Weights of a small transformer language model.
Size: width 128, 2 heads of 64, MLP 320 SwiGLU, vocabulary 4096, 2.56M parameters.
Training: 139M tokens, 8866 steps.
Each number is 128 + 24 x the weight over its row's rms, rounded and kept within 0 to 255. Layers, rows and columns count from 0. Numbers have three digits each. The size before them is the row's rms in percent of the matrix's.

# layer 2 attention value, 128x128, rms 0.0399, rows 43-63, columns 64-127
101:160161099155108117118130129150117095170109116156109113131117127112144113121138118143138145160087126068146110138134127104111098116115123109169086106123159147136153148191140131105152145138160097
101:131165179108140133140101136151095156119112116150121112090096093128120148124124117104137141137112114106082129130109166085130082080141158093072101144156137128113131165117104152157118097083096116
115:156102151134126159117085113143099166155161150116125127081090121122120193098135091113123115102146090076123141126150123129128116130116116115118097146137126153099108109159154105141119116135076102
122:133088108142097144092163115129114111122140127128137146118127145103144161147078155142123130155065096103112112161108096148144102126093116100147093124168174150135117129096113136119106153156125102
103:126129133147130130142108161120103098127107126140110107109138121099118140118115165097133109103112152167097131117171130105105120108116167120180118124148125103091088114124180138111144075107160131
105:141163092125144110132150136110163117125146113154131091143129144122136126118122152147084085100121143168105138091127066127145174125098111125104123100100103110158150146148131061118114161125145146
097:129142118110114140095159156108135153095104177104148182143136149129140119112130111121119149142093124182138092139100139088111144135135119107113130150156124136097108161132123143151128116137090138
105:134093110109154129123146109152130098135135167117182139129107085103115117109124102123106165127103117125126128110126099139086121107099119115119123102118134100126173127136144148099092099130129136
107:141079109142141111140100145119171084135121125176140146112152054136129145134115177106115129119161105131125140115135100138119117163160135139095145135090137126133153128123085130145152105150068152
096:131096119133147126089153124126146154123157082115125122110137131157120133124142107100102079166098131160148112109096085146099126135105086152161084147144132089130145164153135128110175143141127126
098:149142116093094135137127104100100044088117107126156158168091128138125122148138119137121163140104174128108115134134131122160126115111123127139158137145117139123120148092154094130124153135133108
102:137121124135105100128182130131113130153122104127140126126136111105128121106193116122115112149146092122098137121193083121135138135129153144085107085156117140100075121155115141150162103102132130
104:165116136139127106113130138116133113129152115149131118112100081163123105141125053116159113170107106118140149156107143111090135135116122131111098121157092149085155143118109120107121121115181143
104:147105125136139134161123160138145110099160124092121105141129116150113154151092131093145109141127119106153158170110129071109138135118159156072153117080152147104120138172135093115168119098147168
116:129132148164160135107168141122125156093146149124092111113166161135097099135159109124112066175124148130116137161088105103146107121174106116137139073152142100161124121132079134124105166159114125
106:141128155126121134109140143134136092143127132090115101120131101176099103126140156135121117160105072126135155150081133127123156082123141112140121133111134120153174156122113116134143161149129104
113:081174148096098136135116145124149200147102138083147117124124112166146096149106135102132149128182140161142144112125125157128142126125144112127129119122143125116127111132076130103094124158118162
105:120124077132130122095111084165164119159134140178074120154150123144121136178121181089109092104148145108120116154111162195150121123111122108151141130125093124149113166189153119124133115181129121
107:130095153117147136126131130140150126149145134105147134143112099112123134154144129152151118084101080132144138091121127138105133189140137125133084178142141104126133176142139106151087093114137133
087:110123133141135139133165084131116144135138124128123139135094126124112133125153128097127136129112125098121141170092095143166101157141134141110082134117134146148153121134124139129111139130104146
099:129127111159137150131118169112160075118136117133142150119136166120154117110143121136130109120132125167146130091095103111133135146103150110132133110083143159134131132121175088143139108106154124
# layer 2 attention output (transposed), 128x128, rms 0.0352, rows 43-63, columns 64-127
103:140093153079114122101107135136140121148173112115146108101160106170097147114120109127157143109114123084163167102156116138128124111104147128122121117118094097137109080098133093127125147144130136
104:116097139129128127160151120128111165103156134119128107162130071088120130132116120110168174124114109132156118153107155137133119158119103137138143178113103104149172172120141116175146129135109138
116:111147094091123107149142160099112129115117142150147144149162080160091106143102128119126143100100122106169100148089140112134084123103154151150112140136116113174137139126153092162124119159133109
127:109163148068102130084121108119075124123153172108172137097174106117105140116122108168149099138121155088151165155155137147103104135127077117144131124118146130138092108104103119189092128133100139
106:114075154120160172153099124141189174134140087149053103114139100119154145118104142120133157133137150127150137112125104110154115142131122114125164197130136115148137117155145150103067097178111123
104:140126145119128120093140169149150113120160106148076092094110190137164114117115130126071111140120131111130158135131097087139128082110129112111145099178113121148114143118127157082131168117140150
102:153161090157144187127143115148099135149135147180158164140132145097125134147133128121103140108164123147097109106157151126112129136134120112150132093126149161092133150124107098145105106091144158
098:098089122105074171119109125107120145142117131138164149081155114144141094129116122138131122120145129108120187138142117145146156170129126133119131139107153110105132092141159122078043133123117142
103:128123122128112119130092113085199131154097177136063108172127128108133078140153142162125099105141092116129080131114122142133130103114122110158130115107107091149118162131133158123159171149110128
097:134142114159122120145130156112128139142138146138147142059123145139094133154117102132076128098095106155117121080112130111150114066124094159076133109109123115165156168148157102121158121126096124
100:113126119122116112113107138133137130139123109138184154111140170119169119124135119157157138141110114107160162143119148110092162117165094104113155117100104142122154104116130117116136122127160142
099:116150092124124142100143083161160119145166146119092108101133155170136126136116124070108149130129121131124091155117138138160133127159121132122153100113149108115095106120149105088145162147128157
101:089068095114111130107119101167108176123137135138154092092158135158106143142131132112142151111088101100114103142176108131147126101162173133143144102094165142129125095130105128121174115098101118
101:155104159147095100136158113159121143111119109116106095118110097125158136110167135090169135121140118145126089079114107157124120097170165154169122109129108129145135138125097117154151134104160072
115:146133173117137141121171125156116140139145160123100127098098144137114145104130143127100106120126138142121115133132089115143126094115122095101153057154133185156114107151124141113171154093148145
105:118083092150126107144138114135093098127089142118159139060118180148101130137127150082140113144105076133151122129131133159143120156096108107118118150126124137125176105135123121100085092105086162
107:141160112127139130155108124139161124135126122124135132161137163102182129135117160099100093146153132146116128150150120169131148139136192133154098090151156162131128141151128150129076074117118115
113:106123117153108139128103153139141089111116136093112146139116136131114101146130135152137116120124110167111123131152133109111100090097082147140087184104086143182115138119100140119183161170157079
101:129138117125098144094112116097164133103126142160160140152091101120102090124138127187118124134134151132127149067123116163106120106158146151135083142166153082113158151143101124131136135158108132
083:146142118128110157133086138073135155101125154117151149124135103157121137089133156166152170135153119112125125137115147133143133168136135122138090055104128118091122158117133117150146138081147125
092:130152132130100154115122151158114122107169094113123149126098116127182157153182132144123107151088096145154133138162111105134101166129128101080095129106154107109084138116153105102118105101123121
# layer 2 attention query, 128x128, rms 0.0807, rows 64, columns 64-127
126:181135141118148112120101132159165136141116125138167145100164096137113167126122143110102092160138146142126129149130132147127164089105128124118111138183122124167135129113108103144104131083142106